From a checkpoint of a small transformer trained on Wikipedia.
Architecture: LayerNorm before each block, biases, untied embeddings.
Each number is 500 + 40 x the weight over its row's rms, rounded and kept within 0 to 999. Layers, rows and columns count from 0. Numbers have three digits each. The size before them is the row's rms in percent of the matrix's.

# layer 6 MLP up, 1024x256, rms 0.176, rows 359-413, columns 128-255
107:493471437505507531539470344537504476510434548529473452534497479497433504544484479485531524519486511504526509457489425570552458556536517508500533533472496455550524504508528504425496498487415487516535572550511545516462529432473548535514500527449449553519554512478505420485450425499519506466479542434507458504530428540466495525443501546523554440475511516517468425486486456429582554504439
095:474436458557478479493496523465394434469490504485545460410538579547529580435489568535561446510508492529443498516485513486500537530452476549504483529539514478576494464508490451556575582470520501544505444517547485533509480437493521456516519503494502470544496477544453484489517488494499501524501557453450481431479485531555520505548529625464514500522507520507525515452494517470537396528441
098:499470561513433511499501470500528554487489517443481541550411538492474586508547458522483482489577509538535492508549477507519520541404482506523491430583508525482431483533554580512496520451539529532446490562429491498569456463578491522482460526471534451511496523564466536535542435554540465576536460531404525437440485504471500576426503485502497597522499525498417539479532452451493529522514
101:556484371520517481509526501526504539574458461529468480537491538501456521428453523521458512452548452554477482559563475550495525533477530534541476513471570412491483484503482587451463542513501514526498513537558444521452511509525492447382559433497495482598511513535468549450469517463538440451483508530432492483493495491472496525487585480435534516472484466595494522505541571521567461517476
100:523477538440526499527497586486498567484506568476514397480475427508499501542517530487502471523574507490402531408552459492530478540626498535507527485435521523585472501491471513450519553502493447475503452512536495499491489526449491476467515553472444469502462498439513470453526535544471479523499490530509457561496456435528478497536476511531532551500495477543538468491507486493549411462497
106:465437472520449549504501459450537507481483553456557517525464538533511523574534449471478526501487527505517518479529490521424524527474516508436503521511505438398517508529543516536492482551484520487610487531445461510431519555493457456551494522548483567445534408507443501472524512460536506531467446457470475463461558505562445501512523484469488541455507513506568504491531476487475389435458
093:538545481479502530540368439494472533491474478551495567520453531543481486510521524427443473503557438479496500498441500496512462475495484439544580466498537563455416531512465441543508485438492507542489465551459516480531590499496489455514486476488502464519467494555536540397464483510543423531490446523503517533460494466480554432490564552534386481526482476464464504493467508497445471482469
100:502525472507487451518532428503495428552485511575450447500501461546543489575532527478502488536469510448455507543568532481448472499531465460554433530436489511487440488503472584546581510478452509496481544515491511544492486537481481485545466505484479479520498477561464492568413525547504494557424515448461598510489446477507509533412487495446624497533538476488508420437506474494502514501484
102:552577425553491538567482561456520542472552422540520484459532514457472516477467478524494479513532432524540473483480457406488481514517536432535542503539461518565462514564429556437499552476547475529567470480453460560453455470576548491549456521530477483470492488478538514547518437515565477432458500552532506463489531503498509429469528515515558515500469476583520457480481520462483489502489
092:535592407537482449545464597505521511413484406518542505472599512414407459534529502453512541503504497498522491482483539471495451468488519459553481438574540484484431463579433519540473498528530495451505491497546583487515502469476491559449472503529549450543523579526480448464501464526524496559518448532517573482567503513492476484454435496556458507464460495456496466422527506538512535423528
100:486515407463495477491457474504488580512528506491427490542460425450487555507500514417491510571515508549484464474445527502473384534484532448502495491477511489501436466487489512512455469475481523558484423478462529497525497522496501564547492557457523523472480525547480484509458554523540486540509535565430479559535577447487510458526525493523467488478468513542503480541523515483422495467441
102:472499528497453474525550565487455557542518457497482474439493515474555435481499463517509489531442516585493502469546509585608439501477506508455534484501507533454471505539474490535484496465509550469526458517507493526460434553523393540523463507494484460427467530478478548475492496490531481464537516498459531525480521470520520432454481547514505426515483495494506549560523502552472486429519
091:486501495496492528573538428479483521553461530501484552477452522511506499464568432483530478506495463538445524487459471483566577529454510434493539546437575428483521459503518457509517528457496489553503539485478433553464563590492508519500543518536521532493523527484540529556505519488545533490466463511513520573485465410528506550502420499487490475522506482498497455508534530492493582443457
099:496533486467489487402549520447509461521534492511445470473508538528508525460519486447595590502493538562485504432489525553496470560467479546532508483452526502525518493528439579532547464510453531512455465550538515549524560517570467449515500467446456541444500442494433532545480487497507528464520492520528517479448486492574578521476440516420463455434544497482443535478469470496511565535453
095:476500543449479472559499459516497569459417524466506529505502490468461489500513463517499509498439473554560481375537479569526546572561489493421422508432475506555507503430516487502534473482376545582465511549533545492458454520576504505456546489476455494471467514520527443488509530501499531571461525565530471435503482471464530542544510428529551559500504494417538507448508519520469569493527
096:446567504486526483481538563468533479502507538518401456446446491436571422455523474517525475447501472397520491535519517481462486521485508490540402519431492450502534495561450513555549488553568493483491466525485520486562497508552555512507550481478548468474523491502540417558437504516503435483496420425492415553502476506421508474498488472437527523471499512485503533559444463543453506529498
097:554534446522493485489565547527473455485473445468479502525491543489504479491483574531486461489517528497492572522514519475503502532477478491529474571453510502495541487565476510514503533456488468489422549495523532503569492537483528456558492510488490516511489527503524480582444554499496532490466557491507421459452461519489440476521462431523554450483483479491559585547580489483491512502547
092:496489480535557491514469534512450532471447507506488540469535491419474509496502505551496463416506490472526500498490513549473500502495513523492481537489507563524523486469500448496488517552554448566583531498508522462479553433447493542500448553552533508532465456518469502541562451487480504500443495481474507490550505437497536492513461448504516595524444512479479491455487530471482506367551
096:557541521469451457515535443479475451545511501486527537488456427457504529531488448496486554408472460535514531551465528422488518502439555553545524412518556448501532507388428509497520512496493481494539479527511523521492538557581574553500475549539467458535488552462574504448485493522526564535512482564524502470546493518554501413547521483467574490496537467529528540421482490426599516536507
098:526458485490491495541470609569495485500532476483537557498515519500473520518572503512466446468519476471475553501550560472575453469507536541477535459464431531474537506472453512548482433411542493531536557497481446557425498444505474481514417571525541491455471434524420516498431533438497501477488507497408452428439559503506464518505504449494468478471504500506502470461503468532437490411511
102:526501522525486499419507498534440502457576543508551551560543494523507445500572534518527454557553451424484450443497547509536447521449534496491489500444533532502505487527526524509441537540436522536462485515534510507481451505434550460477457543559480506525419521491486531418509445472545531493590461538580505487487441515473563547454470503447504509545533479501551434525466478495476432552468
096:483481486509470515487468535487490457566492522424531510486444487491527481515550475485410467568516480550415566508525508531427481458514551537406465528524494495508510463511521576463486456466542511545490498591463594473528464478474504536469456473423498523484456502504458432602505567508598462458536529456490514453486518474427460523429521442447500456440482530550503501521556475514498556392425
107:506581466536453470543528489540504507550500493543433562524528502484489446549491429478491503509568489524443514502479503545550534499462511445503485448495474455593471515509462515475422494495461487491501477530500496517524481414515460485473484491505481509519507555532544534530469432475445527537517572476464491543538515454501444546453484456473507501595518427489512507495484463538450575560474
094:510475495540492508460530543484543515499564479487546475484537473501498505483547471522495452552460508529510472449442453599457496489567443457520484529506550497575468484519538546543555536477540491454512372447482406509454480496496463513561508504492542545493551481443461513510555517502581515519528466538590570451499538536481508616531561398455547478493441515505498463477512462485554470461501
087:518530531541517490469498514451484532507499537429537514416479509471506501510467557516434568535423587513458458496490528488537534422497570491490482498540508495568432498430453519508489429481492511446542564567501502563523481520540502557526496545467487501445492542503522473544552483509498484482507526484507535509565514546503475477518534478598444476506538378573567492545484458581540476616505
090:525513507531449633547499424517533473501488484514521610457410514468566478459510548501475493535542440501455509521493500588446461498505531559464506495520479506499567579456446460413432523478512530563487637463474471504509498459536546511525510493437505549516531540508537542542505488485458498436509556495505463511499512458562481506500473463455472506516514481537483464453499482590497412528440
104:486577479507488539475477528485527486558468461497454495465492486477526522489506506515496482479415496475523451429530567394456470432484506605578514446516495518554536529510487498476417508506494535527477504580480502488479484508478481527519516489481488489455490512464488528521593529564578469529509482491482523511554475440463461422420454510598546502541472504490435511526477454521432530499483
099:467525493531471602519494583520477456463422474459558544480450467456499570558425461505509555503544475502504531529536462556503507542552568452548514527475491530515563488452431522528434521481523623439471472516485538500513529465519438470542535501569518422453507425503494450575532517436573523486545491492517523399513490510494510549496453485537567504521516529470481483542494495462419453499542
095:552514501511451520490505437536436470484437509543483548452476512527475482551506556522527540506501423572511531544492564494540505413504519439520464482387518477490530526501554519497485536567444507415518505454457540539502480488468511456479523466488469425448486468509485501514436600484466444527479509542479467428536453496416536452508548454425487533486485520515430463491529462409482541517549
101:451454548515529543493537516481521505457446481437506566404489410458486515487502470512459497446545486441537555443425500568500517406474442538473485489550517546482473526457524452466426526482436422458514479463469461455479436509606509486501481476473513590451544487517547549434535478470491547491532480489546529449524514482516556470404479509498453513488483590482536427501511457521563584464478
093:436558500445521477492463526491495513502473456556571482467460471509514480505494485506502506451485521479482534425474616486507546445459484556500496502524482557481454457494475470542563497578530458420570444485526493551412541440499517474522507472485505485447514541496538500425517513448503496476466484485507473509523438418521526499574528458505558446491480501523510558474502545575508520497477
100:543475488523430502490495498520556430509465516475507482487522505566538568552526480501464503450497479568456521414523538481483547491504491488491529541503510518486470426490503556559472497525561464412465491433505521528472502557490483504515492539480521476581500475513555490512476418508458455529530559482450493512504549421409513551474464503508524534570490506527537485461488449475454517471477
107:496529543516519492480486487441462488521451543500451551542561503492498486570514453540521412483562507501516478409504467490510516493549501557534509548531467471503497491495593534504449594552470484543525470544530529594565492491459533484475465564516533522518480446443573502509487506514524453448512552546537553496500462535592487515568543496525499518572507501447484514444525510430500469483492
102:547429518488509510500471494484503509484484444518505531439485545437468442450515503508520482490519510510488493519481529487516483573473487508574562472509562447485453580514470531449488393539508504514486508523457543445493458453491596449463549499530514527540511504455496421490526458560461487518521437393437507533558462505511532515491454490613495473463424493490497469490514507457444532512446
109:494539539446544457558395502460489443484533535487478523563448468429505532543623505493489557443574484497524540520495456488424484516545499489469490549496502526445533522430469512505459486551559564482523539509506489452521432479521512500462518485422459522534618433480487536528543519582408547512469505532460513498490537512504519441547463541455460470447469568477484454516478431578487487529508
093:548573541562542587455456492505423465484488509496504499545548540556543488487459460455540504462549482469479514442511491526511555465419463520554489478513452460482519503435484582450517452453533487418460464475532496509477491449481438425489526513514555462538456513496533539481567543513542444481515526530448509470519459475517442560486482572445448432512528514487473560529469480505544498504452
103:533470417456422503548489510468558516497499527543473520466538476532477491445454469455452555554488548562493494522488486437525452539479498480488559512450537462534499490462478557523514502461478489516548515513447557485552590481505508508462504520495453506510469507475528481531488471520485521484494511479494549468533460614557537462483526422505516536507569561478481434422592576497546482552484
099:524458475513514458520466458512542489492494537496487524473501454475504481491511543454547505497539474527561470515479453523545436497511495495464525581575519542536536449485485467514559514477515557500545512450453526570492548488565509461560436616454473534495520483531597535502479514578490504456518461521513548505518450510463534440451517520412515468597477449455501546466488512456512585575514
110:496503569509529537489529526477535474498493502494524462467540472559422472413483483468522439564534438448504511448498421483509511523498515502405544519505529527527556479521526509511554493425474562534511468399575570505489510525486603510547490499499518559425524469462586502533505554483543554584542535491499535545486453571503409498493477603491471546457517516542513543524451496489554447517532
103:545461484443518513477497536512520477487529473442545586483530497451485479459461503400506432524516499561519516504447483524477573488498512502485460461482473577479482497500490466435559546524542536553447469530527480462508444462512481477467473540557536484547504439511508523496449547526500529549611507485508497463424504501490507545401508546556505511539502535581495531512539508534502433407539
107:467508529553511499458539546442495425498533492457523510513454500546469524527457490509456458638537502478473514486508492518468505457510500446481484499526529481503560400502475520441513542458446449486518537557457553534496478516476540491529559504456580517485503484411545497605535525476544560399517538543485443465404543492530500597551444548445543514480505462456459444540521489473536537423545
103:525471541503474438569433461511598491517482504472466557527519420520510497505560603445515505508550521511524560535509529503489545517513504502390476493432486483507527479558575537484467519450412514497533555484568450528491475464484463484502499503461477525477457460521562460537523528514544544467536533450504500475455558490447478475540502460440602502438538489509510436530506510429467511427427
095:454460472513468534479592579476500465551434532472501452448499499563523464485533551519499458475511539532512483494479473505539436507544510533538437508407531494501488452537536489475526502495469460510466484495456506415548442527518509507519545491422526427447553591525450492503432568583506604493478531430480458523472574528508469464435554456494529475461510496481522481514474393481505491488500
102:491465566572441599507491547540521577494536546517401540488528465554493517493493472466504472538520496548490523468469527538454423409514404475495442478577579477493482501469528480450494497407487522496515495531449492452485515538467536507476510465506490552530509505453477473528572499444475465561491501558477459488586581471532505445589580473533503491549527505618527575511488497455491476445445
106:479477507534464414454528474481428506587539459540497482491494516588452501479481482491447494458509542497553491467521494533507485527497507453462501486401491434457490487484523504482586475571500560523501498468447477475582536517520495437473476486414561555514539473429431576504497533523521542484500532551508507460535463493548465479571493548487439498477474482523527456491539514561421560575508
098:497463463531500507499515511516517498555462586572422589555537440514546526529524547504527484486561510505511558554497506441587533459499618521486574578467424534550564532436542487493548533487431521500452427431472547624513572440477519425553441541525503553455539487556526475473469561526499496567595471524509577502477506497498477513471531497501489456563459529442497457532477442529482488497494
105:577475384478490539490515506435522497484488432537510518435478487513536567488418451498496480488473491497503479452466457490482472477482530523522489508470535529481515538502430503447582549540526450501514490528606487453563543510532506499529523515483480471538481516523476478503506533519466505569459519533518487491425477508535510471489447492476532547577409498524599507488559498509526496473498
099:513528494487550487502489469486544478429502514447420639475517478502483446526504500549468521520499543507520537442575517477565575509448508547482491508525545463491538551517438463484442435515473479451536553495494545530532539445500467503524517510394474548533545464502550479476504474424538507504584531527462503586486503486569531575515476537506528527533429519526450452525461546493519463436407
096:458478443505448440428474524517500478550527570450534467557480506478491505512536542497515508440513528466526432517391527486509538400449557462497455557521535507560492539525516482482535436428455479440549440530496507433512534533580426488534491479491504514502459547482541505446484528447461483498479478541452491411540470508429498540484565481509512438491498467439439495529486475504483479532403
102:474567551516474475486482461471536425439449520534561525479421481546482488457469486451463470521451568543464491509599495530575406506521508602513490458528540548452519578569518505491418512535482482503441484480474434491511533479523537518468550556521463582524497425455549500520544515519482499550480518564453432460505513403487473470509448459574527425463493477489463500440503512497500481489528
101:469514552525509522521493454489492493534523555577603469517422451471608530537498455556530482495494491516504529410543509452478489512532550570468481558494516506446466510489526533497520415504482471479481508487517516596477523486529484465417433452481521466471466450469480507444517470490429556473451525525469526506503510556586500550555427575493471516585549418483459479406456529491513527505463
102:504504522572577480477510474433511437464488542517454492497550496468529520509490521516481460515460432498472505491461507448564501398498460467534522495496564509513497507488460468468515567517480483481569517465495478494465498402507455497471469459520528528497582460514484539491508558487592518573475464487530557510462532525475486443491532436549543451452555500489453447572429531410514515377506
106:409500506529522553480513478513564480537561532490515495532468505457415501424510445525566474400441442489390508539474510484546513570454432514528518515420511479496518400514495464578464511487503492445490497510555529539525520458468497427576550489494537481498474500527495471476465504439520509593470497502518533494440509548494538503512509559512500453399542423509445477465526480470539506482541
100:503472514458530523511478433545515539429561525518512527445500477425442444518528402479479521540448432513497443548534494503506553503481455482436464533464490480463457453473499505476475503525549469578479452502474495497545450468531604525535527562494452505461537610539488498524447457555454512500501494439468430436589483525511526449531568479558533533508450519436502509491539390528486520485462
102:529421484554471523535515470494465570523484485506478597481531443582484445566462489510503433476474467481527533533473502457533500435481559546482472485518498473536530527496521475555486499478487475507445490502450573614468534508499535477523487502524468535508525503511563541567548548543538461471549495527573473493521425502488484583544505606492489528446526505473595536490518481512557489472571
# layer 6 MLP down (transposed), 1024x256, rms 0.175, rows 359-412, columns 128-255
090:472516496437445464474530495428449455494497531519461527552502539528496469509448496535518534471557484496573516483521482492506494466507527491462458388509539495550504357553490522475502504520512500466539520455480593516518574489571538537484544548521513481485520509468524531490436468506463511436459486516537483524505528521432491504460484528506512532534456480549489463455490522490518475518489
085:468431534411518524483487485465489533515526548470484493517546541475518457492463489547506588538596487498458471560505516535511532457538456520469517459508464534451544471533487506488481472499545573462534509514518466462557459516504567556444440491473593561521552610567489483480517504479494510489507507503490530462498457483532476576512564541470523539529496509578486480522555508558457534573540
093:521508561459501511478544496517488511575520469466450487547522516424472519519519476534485479408421490487531545533486541613620516530473479523493523493484546509462547553443516511521576449475489485521540489449450474538505400478535562492484467529529488444549526502456469471387436494438510526471516524441541462544474515456557515486534527506504516516613470471518550477456445498460487449514498
106:517536543464539480529534545451489566489502544555510511534472503522489517483511531570483439495563561578530504479473440514463469386480496491550577499512510539514541530504527532566494479525464522599547488498515480506471446492500410562485520507407550516445412554449453454449507516465452494494557506480507565514482510524519532487533595590473492540449490462497524497521520456486486504480488
102:490500490526424531487416491492517534496515430468463455481471467429499512566523532522538514439570510522437516506518489502516530519478513523549538490452535494533466566511525476504416524532508500498518455459520544487552420500470486512499477463563542525560432454499579469510565460463428436521559535423516468513571420470453497488476496522483473389536528431465485500499523534478546443476452
105:514454516589551580424477561459517577496528450532498543538430516424430479478482508559422461482482458568517466462518469546510491586542463532433508544514436514555582467477517551526551569458515550572470480508457519462488468439465422519484495510543491572500401494542522525531506572428482483471550523502466523550460463574495502472467502516479495491526481508548506508479518393472515432439534
100:545550525489488498468556531571532469565478492402516506523583486451542523524492498444542471502539537560557538531409464489507560534492480521491425441510463500514475475460482531469487482484459512460495494470504468534425541550549460498498542504463462455507537474485578492445478493498463542533539546523549558493524475483510462490490461521513532464587472527532474470457521463480496535453470
111:412484499483494455489475481565499486543532496479487559531518505492443464517565457466426523510523490533543479458539485506553529477426558563478502487483507481462493571508491506498520436431416486504424506502439571440484465503502548495538545490522502537470492514572557501512479530473542489456440494476456539504462617427479452522383459478509544517546515454487540537471460464406497455539417
101:392582502602503434427472495485524478585483523453420500499505490553460483473446588493481504457514511517476406502545626476460481487531466517557580560464516537517496478457581451544512412432506477514485496467520480471546511480538490501522504483456552491508530444481478489565547469558548442476490495437495489507466578474497475519444461540441557503485433522507490583486434518449499471551520
086:510466545532551414514524539539507456437558519536436531481538458473502546520559491531546502429529528549479508420456511450578466502464473499517594528497531503474452532568534545573526451524463518509441500466460402431488384435477485496493452525463502534506537496512514466470478514519505417538516492502537533542456550469500495477449504438490475475553492527539492531547467483467511487538376
098:481475422462557473597546560465531483488495531518516509516473480536469542492527532480487424513554502453513508507474478502529479500445515465464527446529430508585540539430530524526472485451535553495533553505481537562481598578433529551521543483455534504560548487523441461517515524566523496424446507567526485521499501484491481520550465441543480501531518505515456422469487524513479509480489
095:531495493450514523495569491590522441451483543498542499601488504411481507518509477514530528485481503535483511503518457528539505507532431510505483500496544503531501430580545509485541491574511449451485424602470474482538482467578385535442550532432548463510442562525480468450498465572480542432517525521500529451589496476439550386495428462435464470511488470518499528584512503389514555503558
093:542553575522498485488482502532539544513567481522544497530519460517500522514429504516475566558485573445540511531520548488600522491528482519500440606480516574541495536489452497524459495507441580540442516528546516455524444606486521511518423525493456482486500462422461413470548463469461600541509481459476449528483497511501400565516538523457503514438573537456476567468421520589474528534485
098:498517525508515482490511524506485437482501450578497492525499525526427548469503488515474465555480526476502494546484443460422540545525485560418440452521436578434514515518477519480496460579476433541463505550455467541501482506434509497523520544486530544446467495523471401533481505541443544458535482549441501485578511503446548485413550512500568565518494506494434532524506497420439418462525
096:459547564574550502506555537474530568535533510493487411544470522451503509538499433477473510410516476484446528470473443557521466552404545454525500541444492497471430529487487498502571490505527411483548456462454434492549522558564505507591547528489520481451488497488423552521504515507528600400456518527418475450479552549480440517516493496473480443508515481454494547470523523530519477439500
097:467401496476526544553501430460546508535469433439526546467492455564464506492481495442467532432460554557541485434507548568588531564567453463516514417481471510454521512486467431466515536470490618532437481531543455514553422548501471536458435469494470467490518505493492522488494458464450513451513452471562535422516496526466531517539548509460488476528496494462514455474484480489515530499468
093:491426496456517454511433502484532458489506480480556525540492452479505493473510528476454497474572480489519506410510459528582539474503483490504442499471479527484485536473495485498472515526488451532482421483455535479428474441472447474500510510445464504467484435455535512447563496510517479496541492443465451497482488479480496523468547500482499487505452488490482524489500470508491532495427
093:448512445488517522546465540508471474459482474543473555461520573445493492528459487565514522462490468465449546528472498474528542579500470521471496478509493484473534556511464543503531474502527444522507512455549488550522498482483458479562517549463495546559520502359531496531518475475437556590454514480467444581514510532452471444490461483510533521443413518486538482469479498452529504468517
099:422574541499509529546431488571473503534480502432493562443592487518485424573450502577501481467552440421479466459497503577494537566454449475589507546441486547473525524461466456476610491463507549488508515548480628507481478468510486506532495539559545503574447493563497445524499469547491521492554461504485567496451565525487501577537488526484469474498527440561482509441468554480496542531486
099:509471435461508533536489500516501523483479431471545533578549534548497564510458488547435470502568406491527420472491575520495469476538504539506510401435548539494520468505494505497430486426462489496487478490494526495540600484540515518470533509575489439436520559518526535478560572568507545482524481529471504506477443472416506530473495541443526500530480463395457451473454513513468529520498
107:505435548537504488580468468430466512523531483492492457518495441514571497522468482511502529472496515515551487510456472476543462447588479544464512548493503473512500444516462531455446517503471442503451517554513554536503478518401399489439540587445537530486509502513466523450551526460485495488486487473568533484536504447567520451487465500451435506606435415526454454452590515548553582505554
083:511504505478557420456503508494533479512473429542415507431518504543533527488568492483465482493468467460481520538508514455512527497467535494464514526575525512509478507540566459462476453470505475456479520533463470602568474476430456510493501551547478555507481535527509538500512456583467536503531477503517460440505468444498488475566482433576434488529509493544526454525446510470429493530511
100:462525451541566554509509456479472472485521492485506514581454509510535454439474445495516503495519448505419459582435446581517452563512485504500529455555446481583512517406447487488442486409527472544523513526463530488537539456469506498459430481489457517550519551503516556574509507540533486563513545496536464523475554535468507493465511468532468497571511498452507509515473482505486507508514
099:485548489479502519497533535527508454470462456456496544475461546463543491518504441526426479578450434503464498545450534564406537510492449439541486574489536492513402469450532473494480502457472486515537464506462487579527507573521502484510475517521514474495512526498554514427553463541455455496482457567523543466505503504528492518532517493540505564445516427526571437503501484559445467483465
091:471489578471461466520543513565505443537551499431545439581475498491501495475437549432506538536474493446556460562544479489496501472449555506461557480530482553517478430477520499501537485518516547462534563511493390467471528530459548562549477494472496471549511485466511477515529554454534528464442538544491615488545449501473478548388482534540490499493484483619501402453472498518566519538476
102:455519505455499498458465538488501560508526451508575557527495460514487465457521489583457431502519507532467499541493553498468526561455508545515443466481460507518511477463490459430484505544530554548483547513492514549445440372569497452516477498499480515471513510482540484409432442526497575558379539576511566539457455506522521501460498459506448543521428533514526487456492545547479527497529
102:460520445472523538498514498475572527522508562411482574546493576564542503509562554501531464536467488539460472522531419468560501454542488538528444545527545443521537508532549490472398469481553496488508567591448493427460481570469518541458512436505474549457552479542530557578584523545486525460457500522477542521522536489467509506443478508563520507560474543480366479434490501490540474502481
097:494552540505479511455452523498527436483490500496483513523523572522540543518505573462465515508563473516516529455409482462549434526482556550520451543488444518547494522518480474442470545472465457563403480453510490487462457539542393507502511445508411508529517476445514461489480548410450468501451480467571466514402503504527498476494511519502489476534489522506527475520478562522449526484554
094:519520484437521484413477489477487526469522529521584552523577478474585520478480549531514521498486512449489523529566561476407531509522510484553470499521571481512490462484483521524463526436508518469522485491495591504479396502500474530457435530424451478506423509498522455503488507475506407545470487516490458493487513521478505505500552467545541533430461521512558529467430485566533488470518
110:461560518488533473542511448580475534464509452464530491456537487510517498581515470459523539513499477515449490479530538512482502462458529504505431493522415450525499503418449439550430546404508526405556553543511519502522460533488499516517520511526467599473500431507531576449423454518446515535465453481560539529487594455480501585466503495580493482544518480510470496525500516535540494423467
094:422508353401587479434506493470415510554476517510469492384481536501430529530465462489579539548478458482515461493536483497528440471472461539498572528556454553480537459461495483490556481469525473460506474499528485507494530476476508548528475555527502541509487519532538562513465462528457508475485548515594496506465467514545514542465483489501554522549480532467578451527459526449448517505531
097:510529512476458449473411456525508472461501484441436467543522462531485460527485522474463530390522605481463547500478454499505487489495533488458521498548516473479471551480542510487519523442456488444522538568510506509496487548477567543478501554539570521562548481503481435511431498444530487509476517470521516536586505478480535533484483476449540591547513472481440483510480557516463556521510
099:531495492563546477506540535489534412536476535524478585505506440467483568502421476539505490543455545517552473455543496531506458551536483553428501528478439465490548518457537434457478566486546517513465452442465492481529469469497478504518459496476564517468503485454521501495429552470526469453462556497499545566523431491559512517557521490538476480462470509497472509489472519492511531469539
105:460491480504529498495491529477510532499552568537478533548586453417517522457463526591526578465592558534474487489503513518466524532448502519465522537487533566505491505542457532557565471447482535459476539499538527433493539549487530464458489458567466559477490445481452468474525592545433497413480467499449420468517494510534489524536498504522516510547548468464497463515561504508503507523439
101:516531522429471469462445460559457531563525472541534467525525458450526444547493466460495511501550453451510436553478466463467472583610517549499531518487540493559530485533550500519542472495548547524485590482485442459391487464514441490556481455576486485531541505545543537512556527404486560444461457535492488490448467524513492501518484610565480518472507589510502525536553444570520504498504
090:506457468434543522502465526506457516507538528463434514503508498478434473508536537435572493486505510561522458516534459527512467393466496440493500458481596481459476523532540562513476521482525479481436486454513452436528535482503479470445497495511488498453573516521473488543499545572481461512546500528571491473449409531602478421474468499544476557441455513461464549499583465477447573491506
109:444446418424451531382573509478524554494518551510459531465563517489499500487439510500475534479483554485503395508525479483509513497526504537534483538543568441557535456484467546533518453519518502487492529474526428507454499484528521470485476573563386562554525507509491537489507472480537463490459437459528506525534547492560472481496552488505571600552537590557564483462529504527528523470471
105:529453467520542508507436482501516469490570513466527519540438477454498455447554443460508449477502512502517408459581525416547532532513470517506470503517471554480508483462475452445492467501550495479479457536520484545429486465526502554527478558472541513530454548487565488459451498537517451506535544526480546528470516566533512508511442453585433441476562575503403513527476516452555516509501
094:493504477539505520529487567521505514403462540516481536444587559628506524455511450541483460515494485435507471501469545539509469508537494528464548478566486474502488559472494533453511460484534489507531534466515484444449498583434498477495467474564486487406537528448521578535565452541426522494536559493542508496474543427546484490531499486478474527571497514536545494458422542560539454512463
098:490562556526498513514504520429517477487500496475543533546489491467537561444547524482507519449489492472499547435481491478507569519571462480530515468477423522489475554538558488511453526444429526446558580493503536462551438426522532467521473550479506471514457478502469546508528459476520519561462496518485528493575473544453493501467541549586433490561479452489386480426497538483522519460467
104:543457453553511460476521536501487501517469457491461556440520499497421447532500491420506581483452506488498521455579474484497579574425562531471529498510463465632540527520449486405521468519521480511487591482513495425519506536488472548489474447437591570516451534421474514489515501433505548505487495503424455445547469536472483534446531468553414438425496538493497499458531537550519490487545
109:457465546548496539502472535499534436523424465500471546550507457487544496511440502511570600458537463525457423519450508533506480439489493546434446571470500468493474492533475480474524526472554487525592478485575426540515523490539480468497483535508462487524447467543483527438524496527538544484499519457444449469563466518474466484534499445513539482511492445454518558432463451479478518489439
094:595525583504467480505546554468477553506491473552492473431552466497496479425542485415478441483481435493463488521557443470547469524531576500470529469495444495515504499512553434473472523480570555481499571532504470522427520475450510559461482452511443545504450520476493596580508531523522514512477455486505506505454504487486531542465498426473485434609574461494496521478519420459530507481527
090:460507464539511564556467505513528569472556468523519481544442492585531502534527462484518495447473557548550510492522572516528573538477459548523507495553491565465484546432506521492446528440518518486444602494477492440533529519473472514420499530513440454516521514507493515519552510509500439487459490488425537486437570488470549472527472478508503509508503575535561527486417484531552476484476
104:445518510505559467430536445571481487509500476569549505518525534545500442533590547458490481471512561452522487544526449426455424492516480490521508520492553496483473498455519558507460474491469519473517453555462524482517535455521551474528523465484527541497515512463416474475506504579523448491424558495542490465510468499493538480532480493460496531492514486480487484463513514523457547523507
110:504481511522549444507444497550478484536516505483510540465508518526446568475434477513473528535549514512420526476511515488565539437482474492440546492454460477571445504576478462482600539535461540485496483502492457582617507459495504507511488492484502499471462508499422523481508489525493520551425537525443486431499462561481532459507574444464530477459503410403477424425572529509461463513516
108:480504441478533461515558473462490401522572549476469504510561595520501527483519482508493561520427482511548501387518487516449483479470455530582478498463564463545489531530493575415510511539556446487500511525476472452499508621497475466575501528486539479509506545451495535454512509570522467466508482516541436482497541467457501528495478497490531459487451550510488530525494512549523453642474
102:506485441424502495544462426459571542498456516513441540510469557466507466458539520562512521468492521534585526521459492366450533507545470501489540529480425467509487568513455557497417553462565437468461569509514530533491435477545518478493451547477511490537438522516471506485555451486486491523439477515470549497484472467580502587535462518469510472505476510559513508502479471509586517509535
094:502491415449547507491554550489431465435510397478451505558477462520529482450512474495502381494504461544444468544550505406583552488534476494473579486471494434495491492582488448468543524503544424531505521466519473557548477533562511524520632481488442422545487518495513510535461554488479546471537507551563488456514528476521439453522454550484538487542505521541507473473509515493454491448480
108:558526481454485483519444479454558515526496495530490494451504525495503543515520520434476423549502508545587484518562452559528504508435519635543471432553494594507509446590475504474501404491432512482491508488467479473491495435508492478520532525484500437512508479543464488542523563557466448529538427465450542462511513523459486552486476488467500470490516494543480487488559451479565461525525
101:469532461494576532466509457509510495467508529501485461588489477518517556478441496479511456519488492443444480535588498495551492496531552500511488473503513546432462516425537511509481457569542472460513448518494444480457546448559511492417438528483512587541407544441558489484580506464518563498504513521548555455552500535547486491537508506545503451527539523408524453455456465394482501509455
106:535524533534444476483485423463543499518528512478527481504602512533537590585473514517491507512473466498580532519500471492430485453512435511486482541463492497562481468481524537591424544544448492528402490496499467484467559542503513499446549463530461481416468423518482457567548455471529506475517439521548548486495469485490501550510488507454505471543517494474468503501560446498553493451488
100:458545520490517532466482489513432520555550461477509441445478495476492542465468484499571556407489454480380498490491487488509511529474514507492533506432447481495497425514531481542454501503484497543520508493442505463524434485514517444542498496452586524529462462463426496499505541557490562480496509496464483525474455535438500533442504488566447455397556503533440487443524451469535439501507
098:514444531542535608493432488487546505517585534560523476506457480546457517521477545485454564518549488504473537542519459565459445582413521526489476512547498459391516512519513446485479461491495540541531478509477494524502465489536464512499547512498476468499454521524487470503482434499575485415460570468500533451546433503473480521499505491481445508589438512434524581576458437463519478528572